config = dict(
    n_layer=10,
    d_model=192,
    n_head=6,
    n_kv_head=6,
    head_dim=64,
    d_mlp=768,
    vocab_size=1024,
    activation='tanh_gelu',
    norm='layernorm',
    norm_place='pre',
    norm_eps=1e-05,
    positions='learned',
    qk_norm=False,
    attn_scale=0.125,
    bias='all',
    tie_embeddings=True,
    parallel_block=False,
    init='normal',
    init_std_qkv=0.023,
    init_std_o=0.023,
    init_std_up=0.023,
    init_std_down=0.023,
    optimizer='soap_variant',
    lr=0.00754,
    beta1=0.95,
    beta2=0.95,
    weight_decay=0.093,
    lr_head=0.00817,
    grad_clip=2.0,
    warmup_steps=200,
    schedule='wsd',
    decay_fraction=0.833,
    decay_shape='linear',
    final_lr_fraction=0.05,
    batch_tokens=65536,
    seq_len=512,
    doc_mask=False,
    train_tokens=204200000,
    steps=3116,
    dataset='wikipedia_en',
)
Each number is 128 + 32 x the weight over the matrix's rms, rounded and kept within 0 to 255. Layers, rows and columns count from 0.

# layer 5 attention output (transposed), 384x192, rms 0.126, rows 44-63, columns 96-191
[[111  93 165 159 143 176 110 110 108 125 134 146 153 110 176  94 167 133 119 138 184 133 147  93 155 106 135 156  63  88  69 111 128 175 212 156 127  75 157 155 122 129 114 121 115 128 158 212 106 158  73 139 150 118 144 136 140 114 147 166 173 145 146 181 184 133 170 110 158 100 117 123 128  71 135 106  65 174 119  87  98 122 154 141 139 169 167 139 103 111 158 167  71 146 156 122]
 [104 167 149 135 100 111 147 177 152 127 115 136 154 177 111 172 107  51 103  74 190 139 114 139 140 119  80 104 119 152 157 186  85 139  80 120 161 141 159 112 142 120  76 144  96 132  84 136 107 113  75 177 164 150  48 110  50 172 113 157 165 160 143 125 149 122 121 122 118 155 126 103 227  99  90 151 151  72 115 131  83 124  75 141 145 109 114 134  93  98 140 200 160 157 185  63]
 [ 91  81 159  39 133 174 114 135  99 148 130  87 136 173  75 175 138 134 165  98 192 188  85 144 116 113 124 100 106 104 101 149 106 105  91 137 171  98  77 195 152 103 156 126 110 133 189  96 126  93 144 169 119 139 144 145 150 172 118 117 138  94 106 162 129 147 154 155 140 225 122 161 137 101 166  92 103 104 135 169  90  77 187 154 143 144 160 123 115 101 111 153 129 107 203 144]
 [145 145 128 114 121 148  86 121 125 138 130 117  70 109 103 137 156  73 172 126  41 195 133 195 132  90 137 129 165 175 145 154 111 114 154 139 127 138 124 133 126  67 189  92 119 140 136 137 122 130 140  63 109 121 137 132 136 157 123 145 140 181 109 138  89 149 144 104 140 102 171 188 125 146  84 114 138 148 142 184 119 159 128 112  97 132 163 147 145 161 109 118 183 121  64 124]
 [142 131 104 159 102 129 111  55 109 122 125  88  89 145 106 118 101  93 151 119 139 166 124  98 194 106  77 194 152 104 150 158 143  97 126 158 127 113 169  72 159 128 127  91  99 123 146 158  57  90  73 176 165  88 147 146 143 126 144 110 105 162 148 129 142 123 110 125 171 189 198 153 128 121 178 119 128 117 102 190  89 175 115  66 154 116 206 152 124 129 145  79 139 194 122 141]
 [140 106 109 150 169 199 117 108 138 133 108 129 144 127 131 144 126 128 172 162 145 142 148 104 128 149 130 176 191  96 137 121 101 139 115 170 106 119 144 155 121 103  89 116 113 116 136 131 128 106 131 139 130 113 128 121 148 102 142 119 150 142 182 114  99 163  92 114 135 126 123 161 145 101 123 122 146 100 109 109 122  94 156 117 124 135 176  94 125 167 101 144  68 106 153 151]
 [137  99 121 135 135 179 170 140 146 106 110 124  84 150 167 122 136 146  96 131 174 143 147 118  89 160 175 132  76 134 114 154 148 113 116 142 118 169 115 181 145 108 135  59 147 119 163 136 151 101 161 165 165 179 107 116 166 138 138  73 162 121 167 162 147 106 127 129 188 145  78 129 160 154 184 151 134 123  96 130  82 121 136 138 133 171 135  44 113 156 165 165  98 118 147 176]
 [ 90 146 156 120  96 101 154  71 112 183 174 132 142 123 107 156 156  97 141 136 120 111 121  93  79 100 111  99  84  91 212 119  96 115 103 100  95 103 114 140 148 152  92 141  68 121  87  79 108 104 163 128 124 109 127  76 125 182 127 114 112  82  91 181 140 101  78 156 106 119 148  72 108 114 198 119 138 102 172 119 122 165  83 110  90 103 206 117 184 142 115 100  80 120 121 149]
 [127 128 140 148 135 133 177  92 129 151 131 110  63 142 128 116 104 150  86  99 145 123 156 150 148  91  82 159 164  92 101 170 124 150  74 135 180  84 146 109 111  85 129  82 112 111 122  64 128  82 126 132 120 134  87 102 204 134  96 169 163 137 146 141 110 145 112 193 127 135 151 149 151 131 161 203 102 153 110 147  90 115 133  89 143 169 127 133  86  64 168  89 145 152 133  90]
 [134 170 104 125 142 126 134  31 162 154 172  91  86 101  95  70 114  54 172 125 139 124  97  91 124 112  79  81 107 169 165  96  89 134  91  92 141 102 137 136 113  95  98 140  84 122  94  65 159 135 140 105 116  95 120 106 144 103 102  81 122  63 155 151  80 116 116 156  56  89 134  92 157 103  94 174 128  75 156 108 113 129 103 117  84  66 115 167 134 146 159  78 146 126 123 123]
 [116 153 104  99 102 148 119 100 126 141 147 129 158 157 106 159 126 110 132  44 131 180 170 125 189 101 117 115 166 199  54 143 101 158  50 112  68 102 106 143 171  56 103 109 101  76 126 217  17  97 129 104 158 138 113 133 168 134  70  85 156 142 200 131 119 135  82 156 134 118 131  62  57 164 153  97 115 127 158 188 113 146 125  95  94 145 125  81 150  74  96 112 164 126 143  33]
 [129 169 124 146  90  91 112 107 133 119 126 125 178  81 101 138 130 204  75 158 179  86 144  85 172 200 160 152  89  94  45  79 132 129 122 160 122  88  81 106  61 145  58 133 178 113 144 196  78 142 126 158  96 139 179 131 135 189 174 117 150  28  68 108 142 111  88 194 219 139 169  94  84 130 164  54 137  74 133 181 135 106 131 129 182 192 128  79 164 159 152 121  59 131 141 114]
 [ 98  87 114 163 185 178 132 115 126 106 125 169 112 157 139 116  40  95 112 137 102 109 131  95 194 129 137 127 106 106  81 113 100 144 128  78 157 173 123 155 182 117 112  96 188 133 155 158 161 107 169 127  82 110 157  94  91 115 131 126 123 180 122  90 159 109 128 120 141  54 162 142 136 159 109 179  88  67 132 173 128  94 131 126  85 121 121  68 102 147  92 202 102 193 137 149]
 [156  94  95 104 136 125 160  70 117 181 125 106 183 112 124 137 160 108 165  91  85 173 101 162 180 180 129 149 158 131 161  99  61 132  96 114  83 137 137 116 219 136  54 163  94  86  79 140 119 106  95 230  84 152  56 136  96 159 109 163 145 140 155 109 117 122 161 166 171 122 114  97 133 120 142 194 120  79 157 198 159  99 175 167 141 114 138 125 123 101 119  94 193 117 122  95]
 [158 191  93 136 129 146 121 100 185 130 140 114  74 104 184 163 154 163  93 118 144 105 115 173 132 173 147 133 126 147 134 139 147 157  95 156 154 174  86 101 130 109 125 133 106 138 130 179  85 120 169 126  92 131  94 105 173  82 150  89 141 189 193  50  99 137 149 107 163 131 128 124 128  90 113 145 109  73  95 132 170  84 132 149  79 157  66  74 106  92 164 108 139 129 138 120]
 [143 133 169 171  72  75 165 128 140 151 146 163 144  58 153 135 144 115 112 130  71 151 108  93 116 169 123  86 118 153 179 134 111 151 153 117 153 113 112 165 121 119 156 174  76 156 182  68  64 141 149 114  98  79 149  86 112 133  90 123 123 119  91 102 103 138 133  83 121 150 103 127 124 242 107 165 108 111 119 187 120 128  87 151 118 108 124 190  93 132 131 104 165 161  83 104]
 [140  93 208 121 185 145 127 119 118 102  75  78  86 148  50 103 113  86 162 148 169 134  47 130 118  66 108 120 177  85 241 146  84 145 158  99 159  73 142 153 204 117  75 103  72 140 117 139 140 116 205 117  64 142  99 108 104 136 119 117 157 153 133 176  61 145 137 148 137 119 127 116 188  73  99 156  88 103 212 106 126 101 109 153 154  79 175 168 133  91 137 134 159 139 164 162]
 [136 111 146 137 102 133  81 129 115 179 114 102 115  68 135 167 113  77 151 139  49 151 140 111 133  79 145 136  95 139 110 143 151 190  94 139 115 104 164  92 125 144 107 137 129 126 116 158  80  94  98  94 143  91 133 157  97 133 101 162 148  73 152 110  93 199  89  92 128 115 140 171 150 166 172 186  84 137 182 122 129 155  80 116  65 114  51 133 147 104 150 131 128 133  88 156]
 [160 166  85  54 142 145 101 109 145 127 129  49 104 128 154 112 182 151 161 177  86 143 104 153 126 187 118  68 159 175 150 193 195 146 142 144 113 160  76 150 122 131  91 114 115  91 168 144 127 134 111 131 158 159 177  77 186 142 128  72 141 125 116 121 126 146  50 130  83 126 123 165 180 157 157 116 101  86 117 128 163 118 134 149 146 154 160 119 121 102 118 127 149 134 145 166]
 [119 171 137 129 140 108 201 124 168 146 140 101  56 112 126 140 158 133  92 155 161 129 145 118 129  64 129 115 107 144 105 201  78 179  81  96 116  96 167  83 141 134  78  95 120 147  64 162  66 122 135 146 106 135 138  73 146 133 135 150 146 117 120  75 100 149 150 166 106 127 128  66 168  38 123 140 112  87  95  97 136 163 100 156 183 127 103 130 102  84 114 114 139 147 144 139]]
# layer 5 attention value, 384x192, rms 0.148, rows 45-63, columns 96-191
[[153  98 110 179  52 118 115 120 120 147  84  87 125  55 112 127 175 116 122 192 113 102 142 154 103 115 151 106 179  58  74 135  98 101 163 171 130 126  90 144 146 140 177 144 107 161 148 166 165  98 177  98 135 148 189 129 108 150 135 183 128 152 123 130  95  74 159 165 134 119 120  93  56 150 162 126 121 116 101  59 181 129 111 120 177 157  80 141 193 126 131 184  81 171  71 157]
 [ 98 144 114 196 103 142 137 109 151  94 149 150 133 126 163 109  65  69 110 133 133 122 117 126 192 167 133 158 103 139 168 130 155  81 120  48 107 149 183 120 114 165 169 153 142 195  39 240 115 120 171 144 105 112  91  82  96  84 161 162 174 166 150 172  95 123  93  49 109  66 167 133 138 114 112 122 108 188  95 140 110 128  99 132 124 122 106 154 111 208 101 159 119 142  68 197]
 [ 80 135 147 157 111 116 147 117 172  84 126 161 169 166 133 147 161 105  67 127 170  92 126 115  86 138 157 129 120 105 152  95 112 153 112  29 128 133 146 150 137 208 131 157 188 130 151 136 117 158 113 144 134 159 115 101 129  95 131 175 126  96 187 165 133 147 115 132 116 125 163  94 122 154 161 113 143 149 121 143 107 119 194 162 211 129  81 119 115 119 143 101 115 127 180 120]
 [127 114 136 135  44 102 121 142 185 119 150 131 164  88 136 179 160 172  90 125 187 125 151 159  63 135  89 102 100 130  98  91  72  93 149  46  68 152 119 211  90 172 138 156 214 153 115 133 158 127 218 109 186 115 101  94 108 122 112 131 177  80 111 123 145  77 124  95 129  49 133 153 134 213 116 112 148 118 137 158 153 170 135 166 115 118  53 149 109 134 218 138 152 103  92  94]
 [161 115 127  80 166  60 142 101 126 199 187 128 149 177 126 145 168 151 127 112 107 151 133  89 151 135  89 138 128 172  99  83 121 135  94 164 127 126  83 163  86  49 136  96 126 154 100 130 142 167 128 180 169 110 121 194 120 167 136  91 144  83  90 131  66 168 137 162 157 157  82 133  89 145  76 138 114 175 177 139 103 144 126 120 101 131  96 148 202 114 208 110 171 161 205  68]
 [138 180 161 106 107 147 101  97  95 171 134 153 107 105 114 107 139 152 157  88 102 100  85  92 200 130  70 132 172  81 129 109 117 170  96 142 131 143 112 124 178 103  71 150 134 132 118 158 146 137  42 116 152 124 122 136 192  92  99 139 144 106 114  43  83 172 127 126 134 127 177 134  81 163 216 148  64 143 176 114 143 140 143 116  61 136 199 193 118 100  66 125 131 125 184 133]
 [107 106  54 150  90 120  94 179 154  82 119 113 116 114 112  89 135 122 163 145 118 179 143 139 171 122 156 143 128 135  35 160 131 149 166 115 106 119 144 159  84 133 185 129 176 157 163 189 158 119  66 114 137  81 186 102 111  92  79 122 153 115 153  88 109 150  97  85 121  83 129 125 151 190  53 122 149 119  58 133  78 108 143  84 157 169  59 115 112 114 114 127 182 133 126 100]
 [139 104 129 118  63 173 135 175 162  89 169 160 144  63  68 154  99 157 168 113 176 102  92  84 158 144 141  84  94 151 153 129 108 103 128 123 147 115  84 138 130 116 115 119 161 141 117 194 100 144 150 185 163  92 140 169 139 164 148  36  70 131 152 149 138  91 155  41 120  97 140 154  73 111 191 106 137 128  99 108 167 139 106 173 124  66  83 120 140 129  85 163  87 116  95 128]
 [107  90 155  94 136 108 142 122 139 133  71 127 163 167 123  90 146 131 122 151 118 143 169 116 138 149 109 152 157  78  96 127 115 133 162 167 126 120 157 147 161 133 190 134 137 119 103 188 102 162 137 135 190 112  73 167  94 135 133 140 124 107 131  98  93 168 104 163 129  96 134 115  59 134  88 101 149  90 162 160 197  85  80 135 143 155 176  83 133  92  98 170 164 151 122 126]
 [119  50 140  88 146  98 107 126 148 152  61 123 161  86 105 156 189 135 109 139 120  88 132 109  30 175 115 169  94  81 126 120 110  88 130  95 189 145  77  83  83 156 166 152 146 163 126 112 126 150 177 163 148  93 185 111  92  96 145 187 129 147 148 128 109 110 128 157 121 110 160 144 123 144 180 127 183 149  40  52 135 149  80 113  67  50  91 184 153 152 117 111 143 140 120 185]
 [112  90  72 150 208 133  53 173 102 145 107 141 133 108 206 135  61  64 148 118 115 152 149 191  94 138 109  67  90 120 155 175  96  70 135 118 149 136 107 134 132 101 199 160 175  80 137 104 202 139 125 119 151 111 142  48  81 110  98 170 103 166 156 161 114 127  95  76 142 111  73 112 164 173 112 114 179 146 135  94 134 196  66  95  82 141 112 115 129 137 159 159 207 108 102 130]
 [109 154 145  89 109  66 167  85 117 158  86  92 163  48 171 144 177 123 133 122 125  66 108  99  59  99 141 105 131 102 123 176 157 128 113  70 131  74  92  70 105 126 174 101  89 113 140 118 115 149 120 147 131 125 162 165 145 146 103  94  82  88 136  99  94 153 148 116  91 173  99 111 108 165 193  98 140 157 162  79 173 145 112 138 176  58 131 168 142 129 165 110 136 103 103 104]
 [136 153 182  94  90 107 135 167 119 108 113 160 138 200 169 164 121 139 117 147 136 106 132  94 114 125 146 146 110 143 125 112 130 103 133 133 130 140 113 140 138 134 193  97 134 148 186 132 143 159 167  88 135 102 132 115 122 104 173 173 134 134 108 112 162 114 134 140  81 126 175  98 148 126 172 146 164 153  90  42 106 218  57 110 138 126  79 139 206 101 162 136  52 166 146  93]
 [105  78 164 116 147 121 122  98 100  79  97 146 177 145 114 114 126 146 141 159  93 118 171 112 101 142 148 142 110 117 175  92 112  82 138 157 113  97 124 145 141  82 122  72 158  83 124  79 124 178 131  99 144 131  89 133 144 107 137 189  75 106  65 135 205 130 133 106 142 154 132 134 130 120 158  98 151 125 126 104 140 158 132 101 192  81 138 154 125 111 124 139  72 142 156 107]
 [ 53 149 108  91 145 157  98 143 142  86 116 119 163 110 124  64  29 170  91 174 171 101 109 166 141 140 186 170 124 116  85 150 110 171 105 109 189 156 134  51 124 143 120 113 158 103 113 130 146 124  92 125 131 132 122 130 119 113 109 144 160 162 154 138 111 119 121 148 134 140 152 109 160  88 197  92 200 145 105  91 196 168 132 125 127 160 141 128  97  65 152 175 124  60  92 181]
 [ 68 155  71 157  56  86 131 168 163 133 160 207 132 149 141 128 151 129 104 126  44 128 137 128 127  65 165  93 138 134  32 137 136 131  92 153  93 159 204 180 119 168 204 180 133 187 113 148  64 122  96 114 133 120 114  92 130 129 125  99 107  89 124  96 139 109 157  54 132  92 161 149  85 189 137 135 120 140 107 154  93 173 144 136 125 161 130 111 157 177 141 155  72 166 158  84]
 [135 157 141 106 147  62 112  98 162  29 101 190 113 161 128  77 181 112 102 112 115 126 104 144  99 149 120  94 129 127 138 118 102 116 156 110 158 134  85 148 183  94 135  73 118 107 128  70 152 155 118 116  51 127 119 134 177 143 159 107  89 132 132 142  97 101 133 133 116 169 121 117 116 118 105 131 136  67  53 156 145  34 130 131 170 102 134 128 135 143 120 156  82 139 210  96]
 [152 102 163 109 144 100 142 203 123 165 115 138 141 170  83 128  77 159 122 133 127  72 140  98 228 135 131 161 187 145 128  69  91  79  76 121 185  95 141 124 134 183 152 136 152 160 170 120 112 159 138 165  81 101 120 168 116 103 156 144 140 103 149 117  91 163 201 125 169 141 107 118 110  90 128 129 131 138 124 116 118 118 146 120  71 110 121  88  95 144 141 177  67 151  97 134]
 [ 95  87 129 152 115 189  94 141 132 121  86 182 181 155 106 115 123 185  85 102  98 112 141 161 148 165 186 113 145  75 129  97 174 125 141 177 138 185 124 160 111 112 162 187 143 134 206 112 171 118 136  93 150 188 189 101 118 152 102  96  68 171 101 129 116 140 101  67 129 103 131 189 151 172 140  85 166 109 147 124 162 159 126  97  94  70 129 148 113 148 124 154 102  73 132 102]]
# layer 5 attention query, 384x192, rms 0.154, rows 64-80, columns 96-191
[[141 132 145 140 126 161 122 112 121 144 175 144 183  95 101 133 156 143 163 127 115 103 178 175 127 142 130  52 111  97 143 155 115 149 121  73 189 115 115 125 102 120 192 126  84  54 173 125 180 161  69 153 172 162  98 134 137 119 107 155 156 108 144 144 132 100 106 118 114 137 172 169  99 125 180 175 155  59 124 163 101  90 103  97 168 101 183 101 149 198 151 179 125 123 144 127]
 [134 110 124 137 143  71 144 132 126 134 156 161 134 109 112 119 150 136 130  88 138 144 180 133 133 120 161 164 130 116 191 124 135 148 139 132 161 144 148  73 121 150  65 165 150 130  69 122  60  60  92 138 134 118 130 132 141 132 113 126 197 104 163 147 156 167  51 152 108 151 106 172 157 145 124 157 114 144  92 161  48 140 183  62 118 138 146  93  90 136 134 150 102 121 103 114]
 [131 139 134 151  85 103 117 104 110 148  98 149 158  98 151  82  70  55 184 150 145 161 138  99 164 124 132 178 147 127  58 142  90 157 112 177 148 121 102  93 192  50 160 183  97 222  48  84 113 100  83 167  63 115 171  94  90 123 146  96 159  98 103 126 151 134  37 148 179 123 136 105 170 122 146 130 145 123  83 109 182 138 132 134 165 159 211 117 130 113  82  79  91 117 143 152]
 [155 107 151 114 102 139 104 184  61 121 140  86 130 123 107 102 156  73 127 113 146 236 106 107 191  82  90 105 149 144  63  44 181  97 114 115 145 156 134 123 170 155 145 137 126 234 135 121 123 105 152 110  82 111 109 101 145 133  97 104 134 120 147 118 164 157 122 167  74 143 151 160 106 172 146  88 158 184 118 117 120 134 136 144 133 111 177  99 106  98 128 110 136 177 139 171]
 [101 113 136 118  84 127 170 123 135 118 141 206  38  97 147 167 197 158 179 140 133 102 184 122 108 152 106 120 158 131 170 119  65 162 137 127 125  85 134 154 117 137 152  66 205 100  67 146 109 100 100 142 179 105 137  80 116 116 142 104 220  96 142 114 116 127 101 101 145 145 123 118 155 154  92 133 152 103 182 170 135 132 133 144 133 163  70 124 134 125 116 102 123 112  88  78]
 [153  49 160 129 146 112 201  99 162 153 142 123 123 139  91 146  98 140 114 119  57 138 113 175 133 131 124 138 168 123 129 180 124 133 114  70  67  56  92 158  78 190 155 116 116  99 173 105 167 123 105 151 178 124 114 201 133 103  99 157 160  99 134 149 110 148 136 110 131 124 138 142  16 132 118 110 142 180  90 143 116 131 157 112 112 206 141 114  89 108  96  82 150 148 110 161]
 [178  82 124 144 152  95 190 167 133 184 139 151 156  86 110 132  72 164  98 171 138 101 117 152 115 165 149 155 170 138 178 244 165 178  72 130 134 146 140 201 135 115  63  94 115  93 147  77 198  97 110 105 122  98 130 107 139 130 140  63  91 179 149 130 153 114 122  66 131 102 115  92 163 138  99 133 153  79 141 111 144 113 167 111 100 174  54 147 151 113  89 185 130  56 156 127]
 [126 167  92 131 150 136  94  84  86  84 161 144 126 151  51  81  93  97 148 107 129 116 225 142 108 114  88  39 149 124  42 156 127 153 120 116 144 112  45 147 124 167 175 104 141 136 139  63 163  94 156  96 163 143 103 138 151 130 150 169  84  68 151 175  37  90 165 134 143  59 127 110  96 144 127  65 158 109 126 124 103 113  73 160 130 143 172 154 169 157 150 134 123 135 135 167]
 [152 174 144 141 183 125  92 178 117 124 108 102 162 168  89 155 110 159 107 149 156 157 101 165 143 109 179 148 112  74 158 123 121 175 110  90  96 160 135 157 151 134 128 168 124 182 127  86 176 119  92 104 157 160 107 183  72  91  90 122 128 167 143 155 157 102 126 118  75  86 121 123 114 155 178 114 120 137 101  91  78 142 144 112 120 138 196 143 171 190  81 106 144 121 102 133]
 [224 138 106  93 188 149 126 117 105 129 162 162  97 115  68  72 170  75 218 100  96  69  86 153 193 145  94 181 132 141 144 220  60 157 158  97 119  25 118 119  43 184 116 187 201 200 128 137 139  99 151  82 117  55 117 161 127 111 167 125 222 136 165  69 112 131 109  92 208 131 153  85  80 191 138 183  51 186 172 105  78 131 108  98 183 119 128 123 126 156  94 115 116 151  68  89]
 [120 117 132 174 141 128 143 118 118 141 185 115 102  98  98 104 152 116 116 124 181 118 159  77 105 114 112 117  77  83 143 122 159 152 121 123 175 116  92  71  30 141 173  99 145  97  99 115 202 219 142  99 147 118  92 102 181 117 156 125  46 127  99 142  91 189  66 138  86 133 156 136 101 129 163 154 104 110  93 154 113 108 123 137 113 136 171  77 127 131 182 152  97 154  92 189]
 [109  68 133 164 100 116 138  81 150 149 133 190 159 100  65  62  79 127  81 106 134 141 180 188 157 172 152  93  86 129 120 164 177 138 134 108 126  97 180  90 133 104  91  99 150 158  76 127  83  31  90 128 149 122 171  75 155 142 143  85 162  45 110 117  87  75 127 117 134 160  68 142 160 118 108  75 110 128  81 170  99 171 108  97  75 107 130 166 182  78 125 185 128 116 126 125]
 [126 125 119 128 128 146  90 109 142 153 117 166  74 159 167  91  87  51 107 157  86 171 145 172  69 123 170 108 131 148 175 182 169 128 120 135 183 101 139 144 143 151 168 141 122 123 133  94 174 106  86  94 174 164 158 209  83  87 132  67 125  94 104  97 124  86 144 138  94 165 143 156 131 106 151 133 129 154 149  80  91  62  99 133  85 154  87 120  82 175 107 120 164 104 160 149]
 [125  66 130 203 142 126 154 171 138 128 121 134 134  95 152  89 210 128 150 119 105 136  70  68 165 243  87  89 146 149 123 206 141 120 131 105 141  97 133 120 189 146 131 210 119 132 137 139 125  74  86 169 102 120  99 116 145 134  75 136 109 165 108  93 156 122 169 161  70 102 119 127 160 122 154  80 165 117 135  93 119 122 113 107 205 141 118  51 177 115 102 129 140 129 221 132]
 [105 157 155  74 154 143 129  51 115 109 160 157 175 106 176 121 152 106 161  83 113 119 120 109  90 160  87 149  91 117 194 121 169 131 163 197 124 174 144  86 121  94  85 138 121  82 116 151 168 129  77 104 131 151 112 116  98 137 147 141 160 132 145 103  84  90 151 137  88 170 127 168 163  35 160 108 103 121  82 138 192 132 123 105  97  80 158 134 134 164 130 151 126 127 113 116]
 [104 200 131 107 172  89 216 139 150 160 109 132 113  27 128 201 131  81 135 144  87 133 135 121 144 153  82 157 141 155 110 157 111 132 126 142 122 205  80 110 104 178 149 107  81 186  95 111 209 107 112  97 119 129 158 121  91 104 139  65 184 109 121 160 173 139  79 119  72 133  93 114 151 157 159 110  61 138  80 161  82 164 197  34 117 154 137 159 193 165 125  94 110 134 139  56]
 [135 157  91  92  95 114 125 158 137 124 178  30 136 116 144 143 110 145 101 142 162 143 163  78 222 142 126 132  88 147 135 132  68  69 149 106  92 103 163 130 126 133 114  64  78 123 137 123 176 174 119 110 115 153 197 199 106 133 131 108 158 123  58 154 102  74 111 133 136 127 170 115 140 147 120 100 115 108  92 154 153 123  57 150 150 117 162 163 164  73 121 138 123 150 136 108]]
# layer 5 attention key, 384x192, rms 0.144, rows 64-79, columns 96-191
[[161 158 171 129 127 185 119 104 127 139 117 171 166 174 111  92 125 108 163 107 151 125 128  96 113 139 175 122 136  65  99 143 108 107 155  93 118 100 140 197 141 133 108 138 157 112 142 124 200 132  40 138  72 111  57 109 109 129 140 179 138  77 115  10 168 159  54 108 151 182 139 174 186 143 130 124 149 121 109 170 152 159 188 104  92 114 135 148  80 203 160 222 120 155 123  64]
 [173  87  79 154 114  55 139 123 169 168  84  78 110 165 108 123 159 157 149  79 168 128 132 102 198 127 113 136 120  96 150  84  89  77 141 121 152 106 131 115 107 160 131 133 104 156 130 122 141 118   2 117 165 154 158  82 179 143 102 145 162 118  99 155  97 122 133 146 116 157 105 136  76 161 155 167 139 169 114 190 122 179 185 126 154 103 165 124 136 110 151 205 107 128  67  97]
 [105 126 137 123 122 127 165  17 131 103 135 120  87 113 116  66 121 175 122 110  93 130  99 115 124 154 113 133 115 100 153 106  24 128 112 143 137 126 129 255 109  97 132 200  95 236 102  63 130  98 101 181 137 171 127  30 108 108 119  63 183 105 116  66 123 131 108 111 171 131 136  53 165 147 102 146 131  43 173 140 116 143 165 166 101 101 208  54 111 119  53  22 190 117 195 136]
 [122  36  76 136 135 121 130 110  88 122 137 137  65 203  95 157 181  88 121 122 176 140 102 124 109 109  82  98 141 124 112 103 149 133 117 127 101 137 162 115 168 106 150 145 161 176 123 117 131 166 157 123 105 165 145  75  81 135 133 132 128 147  89 148 140 130 170 163  18 158 162 192 116 189 130 141 154 185  70  83 128 122 220 151 121  80 188  90  61  82 129 163 126 114 146  99]
 [160 185 166  70 122  85 154 150 162 103 124 178 116 115 157 139 170 134  95 157 160  96 203  74 157 168 122 207 206  84 124 132 121  62  88 156 125 134 175  69  26 182 140  65 154 121  70 106  66 105 128 127 206  84 146  96 178  92 147 106 114 113 133 132 109 174  75 131 162 168 177  84  80 131 170 152 154  78 115 142 108 145 144 110 183 132  82 159  79 152 112  99 161  85 139  52]
 [108  81 142 144  88 158 114 129 139 143  94 169 111 164 100 212 119 141 148  84 113  98 154 167 132 145 145 138 118 112 148 140 106 107 187 140 142  78 142 152 107 143 138 138 115  93 168 104 122 157 124  96 118  36 182 132  71 179 134 125 166 109 120 142  93  84 100 146 160 120 102 138 118 164 180  88 130 142  89 115 146  81 173 196 127 199 113 159 129 149 107  98  74  78 116 174]
 [173 158 191 135 136 146 155  76 169 171 104 136 153 135 155  55 108 195 113 165  85 150 161 108 191 151 131 127 172  86 148 179 129 129 100 109 171 158  82 188 128  69 114  64  79 114 149  76 130 146 152 114 111 133 179 122 169  65  93 109 114 143 139 123 164 103  68  77 170  34 128  97 129 108  94 144  74 131  76  80 165 136 131 131 128 130 121 111 197 152 102 156  93  62 157 179]
 [127 205 180 129 147 133 106  94 138 121 133 178 170 177 142  83 103 163 124 103  94 116 171 178 152 175 103  51 137 151 103  85  72 157  94 169 125 102 104  90 175 194 101  68 177  94 133 101 112 147 193   1 167  60 133 158 155 184 146 152 104 128 120 151  98 136 103 147  94  71 181 102 131 177 145  60 157  52 129 112  77 159 168 108  99 222 138 178  79 142 172 124 138  77 124 206]
 [146  97 144 112 234 122 124 146 127  77 152 138 160  99 175  83 174 179 100 116 131 197  88 147 160 102 120 176 101 118 141 135  85 126 130 102 134 146  88 194 122 109 112  79 139 133 104 137 131 110 154 127 165 138  94 202 125 131 114 174  73 185  81 159 104  75 103 104 114  97 131 112 110 141  87  88 125 121 201 163 136 117 165  81 114  95 199 112 146 117  68 162 131 118  91 187]
 [167 130 105 166 119 151  61 129 100 101 193 152 135 206  69 139 101 135 142  50 147 129  80  58 196 114 115 152 132 124 162 125  55  67  91 192  60  87 132  70 186 216 113 137 108 166 132 147 168 175  84 122 135  36 157 127  87  93 186 144 144 139 135  91 180 113 108 183 107 157 129  55  80  85 142 108  45 128 197 140 118 128 148 146 146 135  76 107 119 100 150 121 101 111 119 152]
 [114 103 117 120 148  41  51  94 141 172 106  99 138 121 130 118 139  93 199 208 182  91 124  81  61 134 139  96 153  69 126 179 146 169 165 172 137  99 126 135 119 136 105 195  98 128 155 112 232 129 131 122 163 107 112 112  91 117 163 143  95  73 101 105 101 168  89 122 117 168 124 170 194 128 140 121  81 186 140 146 139 110 131 170  55 145 134 146 137 145 172 236  95 179  80 115]
 [117 109 186 119  81 113 102 124 102 190 121 168 108 192  92 134  66  80 200  75 148 149 165 115 163 119 126 145 128 105 129 109 111  92  20  98 192 107 147  97 163 135  81  92 115 182  68 106 119 139  54  59  99  83 150  79 172 138 184 102 160  67 168 178 102 107 178 112 101 164 109  70 123 182 172  64 143 116  40 107 103 185 110  83  60 172  55 134 192 142  71 192 145 189 152 143]
 [131 157 122 109 119 180 127 183 181 145 153 152  76 146 136 116  87 119 178  57  94 137 134 143  99 103 154 132 134 111 176 100 138  36  69  81 159  88 131 142 137 134 129 113 154 118 122 101 157  86  85 145  66 117 105 201 133 113 160  67 180 130 104 144 129 174 169  67 117 207  94 119 161 141 104 147 118 142 102  96 135 153  95 107  32  96 117 106 115 161  98  72 145 154 105 160]
 [157 109  99 193 187 162 137 129 125 129 149 140 157  94 103  68 223 140  99  51 176 105 125  67  89 176  83  44 125 119 118 161 134 102 173 100  72 106 150 104 118 101 120 132 118 132  48  94  81 156 107 190 147 129 175 159 180 112  83 153  95  94  65 135 214 144 107 142 116 123 178  80 122  88  85 143 138 153 155  96 178  97 150 137 149  77  95  66 111  85 107 118 129 135 163  57]
 [175 138 183 101  77 187 143 131 162  74 112  91 116  46 131 129 178  99 147 124  84 112 163 141 127  88 188 142 113 155 145  88 106 105 155 173  99 138  75 114 101 146 128 133 130 119 100 141 175  84  96 136 165 135 158 132 165 144 161 109 126  73 171  86 163  96 110 132 134 185  64 117 173 102 155 103  93 127 124 173 123 209  70 130 135  78 112 168 213 193 128 129 121 169 116  80]
 [104 179 107  85 187 194 223  85 162  69  88 150 115 131 118 198 136  92  75 102  99 128 136  99 185 167  64 178 100 169  95 180  92 148 140 141 116 172  91 137  77 182 205 102 141 209  69 119 143 152 188 170 218 141 218 120 119 111 166 173 153 167 154 110 117  95  88 179  70 120  86 111  39 159 129  90 105 120 190 163 175 157 196 133 103  97 179 109 161 175 116 117 115  98 142  52]]